config.toml
d_model = 128
activation = "geglu"
positions = "rope"
rope_fraction = 1.0
attn_scale = 0.177
beta2 = 0.99
warmup_steps = 46
decay_fraction = 0.766
decay_shape = "linear"
final_lr_fraction = 0.05
batch_tokens = 65536
seq_len = 256
doc_mask = true
steps = 1993
dataset = "wikipedia_en"
Each number is 128 + 24 x the weight over its row's rms, rounded and kept within 0 to 255. Layers, rows and columns count from 0. The size above them is the row's rms in percent of the matrix's.

# layer 3 MLP down, 128x640, rms 0.158, rows 0-39, columns 560-639
size [104 100 101  98  97 103 102  98 101 101  98 104 102 100 102 101 100  97 102  99 106 103 102 101  97  96  96 101 103  95  99 103 100  99 101  99  99  99  98 101]
[[145 127 162  81 148 135 122 120 100 149  83 128 122  99 148 119 103 164 113 100 147 153 132 142  94 121 149  90 136 125  95 149 120 119 122 112 118 148 122 149  85 147 137 135 145 139 119 126 125  81 124 126 159 132  71 177 109 132  97 106 121 152 113 108 131 114 121 124 162 139 137 162 151 116 142 109  92  92 101 111]
 [135 142 132 128 113 123  90  79 165  92 111 140 129 123 132 135 148 155 136 138  84 128 144 103 150 102  97 142 150 147 126 127 169 136 121 108 145 126 123 101 145 116 136 123 121 113 142 148 118 126 166 119 132 125  54 123 137 150 153 103 147 120 167 143 111  87 141 118 132 111 124 158 176  97 122 110 145 134 143 131]
 [199 104 103 139 163 150 161  94 113 125  97 117  98 121 134 135 108 112 116 107 137 144 130 120 137 130 142 141 144 105 145 113 105 121 120 133 133 132 124  96 109 122 122 154 138 162  98 145 172 143 142 100 157 118 115 158 139 151 118 119  87  71  89 143 120 162 110 127 117 122 111 173 138 147 108 143 153 167 125 147]
 [129 106 136 108 117 167 112 146 167 115 114 115 131 130 181 129 120  81 114 105 123  85 124  72 144 128 129 101 136 164 105 144 103 135  65 130 124 104 122 103 143 114 143 146 121 107 117 147 143 123 176 168 112 143 154 142 125 114 121 130  88 128  98 110 101  87 146 145 155 115 151 106 131 161 180 130 108 124 147 160]
 [139 137 106 120 137 127 125 105 144  95  93 150 149 119  90 153 100 113 109 120 130 134 140 124 138 131 136 142 152 105 126  94 114 141  95 162 136 133 130 125 106  95 132  95 105  99  82  62 131  94 128 133 108 104 105 140 155 157 181 172 141 155 132 130 161 125 120 139 126 101 123 131 133 142 123 104  58 132 170 153]
 [164 152 157 141 134 163 154 126 143  81 150 134  91 157 111 100 137 143 118 133 115 184 175 108 173  71 137 148 163 171  92 106 102 134 128 117 163 103 128  94 144 131 118 152 158  96 120 124  88 121 109 133 127 141  75 148 157 146 158 140 138 105 127 123 139 193 194 151 133 168  82 132 127 106 158 131 119 132 124 117]
 [130 129 130 136 114 144  84 120 101 126  91 132 166 130 142 117 145 156 109 133 114 152 119 166 144 162 123 126 166 130 147 120 182 107 118 129 126 119 135 143 111 124 164 180 128 125 124 143 121 168 109  98 127 179 156 155 116 107 121 100 127 121 111 128 123 110 145 121 130 181 132 133 143 119  87 117 121  65 121 167]
 [117 152 130 162 115  92 138  99 129 124  99 137 172 108 145 140  81  90 140 153 104 138 141 152 139  88 106 157 138  98  90 107 116 144 154 126 124 116 122 104 121 123 148 108 113 120 134  86 118 129  81 114 124  97 118 141 172 135 157 173 125 125 157 140 133 118 114 123 124 148 143 127 172 104 134 149 148 146 111 114]
 [138 160 150 121 157 114 156 155 141 154 152 141 133 101  95 128 150 119 134 131 152 145 104 117 134  87  79 149 114 138 124 160 100 103 132  96 157 111 115 105 108 144 115 116 116 148 128 112 158 189 130  95  97 101 135 142 153 139 142 143 121 148 199 158 109 152 117 103 100 113  70 129 119 144 176 129 138 117 122  81]
 [120 152 158 111 147 113 134 161  89 138 112 121 138 124 162 170 119 136 118 173 130  90  72 181 122 103 126 136 102 110  85 128 176 151 162 114 122 168 154 125 133 100 118 178 150 144 140 148 100 114  84 162 120 133 138 105 138 149  96 150 154 121 110 128 168 119 163 148  99 178 128 110 112 131 152 113 145 117 131 111]
 [111 136 157 143 119 128 145 125 114  91 181 114 156  99  89 130 185 138 133 100  90 121 117 123 134 136 159 124 115 120 118 134 142 112 137 171  81 116 160 121 132 155 123 126 118 143 135 115 117 108 116 120 122 133 172 159 106 112 144 122  96 125 141 109 126 154 122 109 125 155 167 108 128 138 160 147 142  95 141 144]
 [ 99  88 147 109 127  91 115 150 118 142 128 130 135  88 140 132  77 131 121 153 150 182 112 108 194  99 103 202  81 128 108 114 137 143 148 118 156 160 145 138 143  93 127 154 144 155  65 125 108 141 147 141 137  96 109 162 161 104 120 129 142  79 139 164 189 148 129 159 140 131 125  81 146  95 125 130 159 125 123 128]
 [ 92 135  76 143 119  93  81 109 153 144 137 110 161 109 159  82 115 135 132 129 158 122 146 131 125 136 120 145 173 125 131 116 118 122 159 112 117 106  96  88  84 154 123 148 134 135  85  95 129 154 133  92 153 122 135 107 135 145 132  86 124 121 125 112 157 100 138 104  85 152 108 141 117 107 153 112  61 142 121 128]
 [142 148 135 149  94 155  87 102 122 127 100  64 144 134 137 116 123 121  85 116 118 159 122 167 117 140 150 154 163 110 108 146  71 124 128 121 139 170 127 127 144 127 148  98 176 139 134 123 137  99  99 160 140 123 117 128 150 140 151 102 141 149 168 146  95 104  96 130 105 121 133 115 141 152 142 113 109  99 107 100]
 [ 96  89  97 151 112  77 118 127 131 121 176 114 139 127 141 136 167  76 183 118 130 132 135 160 145 176 170 124 114 182 120 171 114  95 143 100 164 151 145 122 122 118 151  92 127 105 104 113 186 143 140 168 127 113 104 111 168 154 135 151 124 127 145 162 140 145 143 113 119 165 132  94 153 122 114 109 154 106 108 137]
 [132  88  85 136 109 126 119 135 109 125 120 142 113 118  98 140 135 128  93 158 124  97 135 162  80 114 100  94 120 161  96 142 152 140 131  87 130 117 127 106 108 131 109 121 134 110  67 105 114 110 133 131 141 144  93 136 141 120  89 145 146  78 179 119 128 134 167 122  99 161 121 120 107 117 100 138 140 178 122 139]
 [134 119 127 132 127 159  92 107 104 116 103 133 198 113 135 195 168 104 145 133 143 153 115 130 118 121 144 132 143  97 103 122 119 123 121 198 104  98 120  98 135  92 107 117 126 127 127 107 126 119 140 113 130 139 114 123 106 130 130 120 135 160 118 143 147 161 118  99 137 114 149 106 169 125 138 138 134 169  93 138]
 [129 105 114 158 138  99 124 109 161 159 145  99 138 138 119 134 156 145 140 115 118 134  94 168 164 147 158  86 160  97 146 122 172 103 126 135 115 101 114  91 135 101 114 146 117 128 118 117 121 128 104 116 141  91 123 144 142 153 149 149 102 144 165 163 121 134 153 154 136  88 121 124 136 133 116 155 112 164 156 114]
 [127 139 152 109 119 139 145  95 135 121 129 150 129 151  85 143 162 100 182 141 110 116 153 105 133  81 126 168 126 121 138 155 159  88 119 170 147 116  97 123 130 142 136  77 149  87 131 115 161 119 152 105 126 136 157 135 147 135 130 142 119  92 143 137 162 152 132 123 123  81  97 145 135 122 144 123 139 133 185 129]
 [ 87 130 121 115 124 119 101 121 134 116 151 160 131  87  91 166 130 129 134 129  83 128 156 149 143 109 172 111 155  94 127 113 100 138  97 131 126 154 138 102 104 127 106 143 163  47 129 128 155 128 152 168 150 116 100  90 118 117 105 143 159 135 109 180 129 116 109  65 107 142 127 148 174 195 168 119 157 160 109 110]
 [112 183 120 149 126  91 166 124 122 128  87 171 133  97 140 163 108 135 137 143 106 151 161 148 118 108 106 126 116 100 165 140 165  87 117 167 105 117 144 131 145 140 141 133 131 123 119 123 132 169 124 103 114 106 105 152 161 114 105 104  96 116 129 130 112 129  93 100 116  78  91 137 166 127 100 114 121 178 142 122]
 [143 135 116 142 159  99 105 166 116 157 116 126 105 101  89 138 112 127 179  95 138 124 163 111 110 140 113 108  91 106 128 126 130 151 122 130 145 116 135 172 138  89 118 146 130 117 135 138 150 127 116 110 109 113  65 112 140  98 136 159 103 118 130 132  80 141 133 104 121 129 153 140 120 173 178 131 142 122 111 126]
 [ 99 160 149 111 147 111 150  75 148 128  94 132  82 142 137 146  97  76 162 160 121 155 138 130 143 118 114 153 145  79 170 198  91 160 143 110 168 126 116 141 124 163 135 145 107 131  77 127 105 103 116 141 126  71 136 154  98 125 123 126 148 193 117 122  91 135 130 133 125 125 123 104 118  89 118 111 110 135 172 109]
 [155 122 129 108 125 168 174 124 116 121  81 105  84 131 147 116 139 123  96 128 155 110  85 121 138 131 139  79 142 105 105  97  65 177 138 143 138 149 116 113 172 166 121  94 144 149 122 161 138 148 156 102 118 123 181 140 107 119 103 128 151 121 166 138  93 133 165 120 111 132 155 154 128 124 114  77 134 106 117 153]
 [110 118 168  73 134 139 125 118 128 154 154 107 150 162 169 134 146  78 123 106 174 139 146 156 121 136 118 134 110 119 165 105  93  87 149 151  84  95 131 169 124 171 166 152 167  95 129 123 124 147 129 132 151  98  99 118 122 130 112 137 162 110 113  99  88 117 138 126 127  92 112 156 146 146  88  68 141  85 142 122]
 [116 139 122 119 118 139 175 129 170 102 134 126 148 137  96  94 163 126 130  97 132 141 165 136  99 136 162 136  77 117 130 158 151 137 135 101 142 142 194 111  98 133 158 125 150 156 161 150 126 115 138 167  84 136 119 107 110 156 133 104 100 116 103  90 109 101 119 115 158 133 138 138 141  98 151 106 129  80 131  93]
 [125  88 143 130 100 138 127 154 108 124 115 147  68 181 117 136 155  83 130 113 125 118 120 136 136 132 106 165 122 102 124  98 127 181 150 112 106 136 155  80 114 130 133 133  77 115 132 146 151 151  86 188 135 122 143 133 103 151 110 118 115 177  75  86 104 112 144 153 108 118 116  94 138 131 147 137 125 137 127  91]
 [117  96 179 133 142  98  84 128 138 136 152 130 103 137 148 124 123 180 141 133 146 123 143 123 114 116 130 145  97  92 138 149 146 122 117 128 121 134 118 104 141  68 169 128 111  71 107 126 142 123 182 124 104 142 132 165 135 130 102 154 111 130 127 149 150 115  73 140 136 121  92 125 147 161  95 144 163 156 129  78]
 [142 122 101 143 138 147 126 109 124 131 145 103 166 145 104  58 131  85  90 113 136 110 116 146 130 160 164 109  82 157  84 158 168 110  83 157 146 142 164 151 110 163 108 109  87 134 103 161 148 126 116  86 115 117 139 135 182 119  81 135 152 117  73 128 122 103 133 135 140 114  98 136 120 163 159  81  76 138 148 137]
 [119 146 129 128 125 141 156 127 106 148 135 145 148  91 156 133  96 111 119  80  97  60 147  76 186 107 140 141  97 139 109 160 134 158 102 162 121 115 134 116 116  94 138 116 118 148  96 114 113 125 143 168  77 118 110 150  97  93 191 193 164  97 125 124 108 162 135 169 124  86 135 135 159 150  95 155 151  79 152 138]
 [109 120 117  92 101 108 119 128 121  94 166 116 146 151 128 158 130 186 152 151 114  90 124 128 131 156 159 125 107 134 117 130 127 137 147 144  99  93 142 161 102 112 116 102 146 124 130 139 151 124 103 117 119 125 121 139  97 114 100 148 119 109 140 136 117 136 161 123 124 148 132 105 110 156 149 157 125 132 138 111]
 [155 107 118 116 170 130 126  74 174 165 138 104  95 141  80 104 115 128 137 123 105 142  87 122 154 146 161 148 157 139 108 117 141 133 132 146 134  96 112 128 144 113 103 178 136 137 141 125 132 125 138  88 186 153 121 148  99 111 137 114 145 153 158 129 155 141 112 154 151 141 143 172 121 156 133 138 180 140 153 170]
 [104 100 103 148 184 128 137 143 151 133 123 128  96 112 152 137 168  93 145 105 169  94 173 126 120 165 118  93 114 128 179 107 150 112 166 114  77 155 149 165 117 119 171 152 130  77 136 122 129 153 149 135 161 127  99 127 136 152 140 135 113 106 108 134 128 171 101 110 135 113 125 147 199 102 110 126  78 164 139 158]
 [119 123 129 134 133 132 125 130 139 121 110 151 138 161 139 107 117 136  81 142 151  70 124 148 110 140 122 108 157 152 147 104 146 118 120 134 137 109 119 133  97 157 113 106 122 113 143 125 151 107 167 121  96 129 133 107 121 138 180 119 155 114 157 106 146 148 145 137 122  97  95 116  86 108 125 128 117 138 109 165]
 [153  92 131 118 130 173 118 112 144 105 152 118 134 120 125 136 170 116 118 148 157 123 118 100 102 123 148  78 130 142 146 126 152 148 120  94 122 164 120 101  82 181 103 120 159 123 109 102 134 124 136 126 180 161 154 124  77 122 127 116 150 110 174 143 124  67  77 122 104 123 131  88 126  67 137 124 127  96 108 131]
 [157 110  87 154 102 105  95 103 101 125 164 157  92 104 136 153  89 150 118  84 108 143 129 126  99 125 104 129 134 130 153 114 160 135 161 120 158 149 116 139 125 123 172 132 120 112  62 112 102  97 119 111 142 175 126 131  97 174 110 138 107 152 124  99 109  94 141 118 148 111  98 140  73  92 120 112 175 110 144 154]
 [142 127 131 151 135 187 136 128 134 131 149 100 108 134 121 147 103 145 119 121 134 115  89 149 149  96 158 158  95 105 146  85 106  82 175 125 130 187 141 122  97 140 118 117 135 151 140 150  96 138 129 142 134  92 141 105 129 120 141 135 145  92 156 112 111 127 149 147 110  95 147 131 130 107  99  89 146 111 140 113]
 [140 154  87 154 128 108 120 171 136 145 135 134  94 111 146 143 174 144 126 116 147 122  98 133 131 132 105 149 162 180 121 141 156 140 127 149 123 106 148 121 133 113 131 127 125 104 100 165 117 182 124 108 141 166 128 109 132 144  82 114 115 111 143  92 119 130 114 144 140 135 124 113 130 131 178 135 142  93 129 138]
 [125  96 121 125 141 162  93  97 119 127 131 107 130  97 110 152 104 155 159 108 130  95 164 157 126 125  72  90 137 133 125  96 125  95  97 162  98 110 150 132 123 118 151 126 140 150 124 100 139 113 140 141 165 148 111 122 130 114 156 101 107 134 104 135  76 184 177 151 120 142 136 104 159 125 107 153 166 145 102 113]
 [111 131 108 129 139 167 132 160 138 136 134 143  92 104 146 115 133  85 128 137 140 125  96  90 114 120 120 150 132 150 141 133 142 103 136 135 112 120 140 158 133 135 116 106 110 108 138 145 142 143 119 126 165 128 136 125 133 130  88 126 114 121 158 141 141 109 117 179 207 107 118 160 120 127 161 138 137 154 122 105]]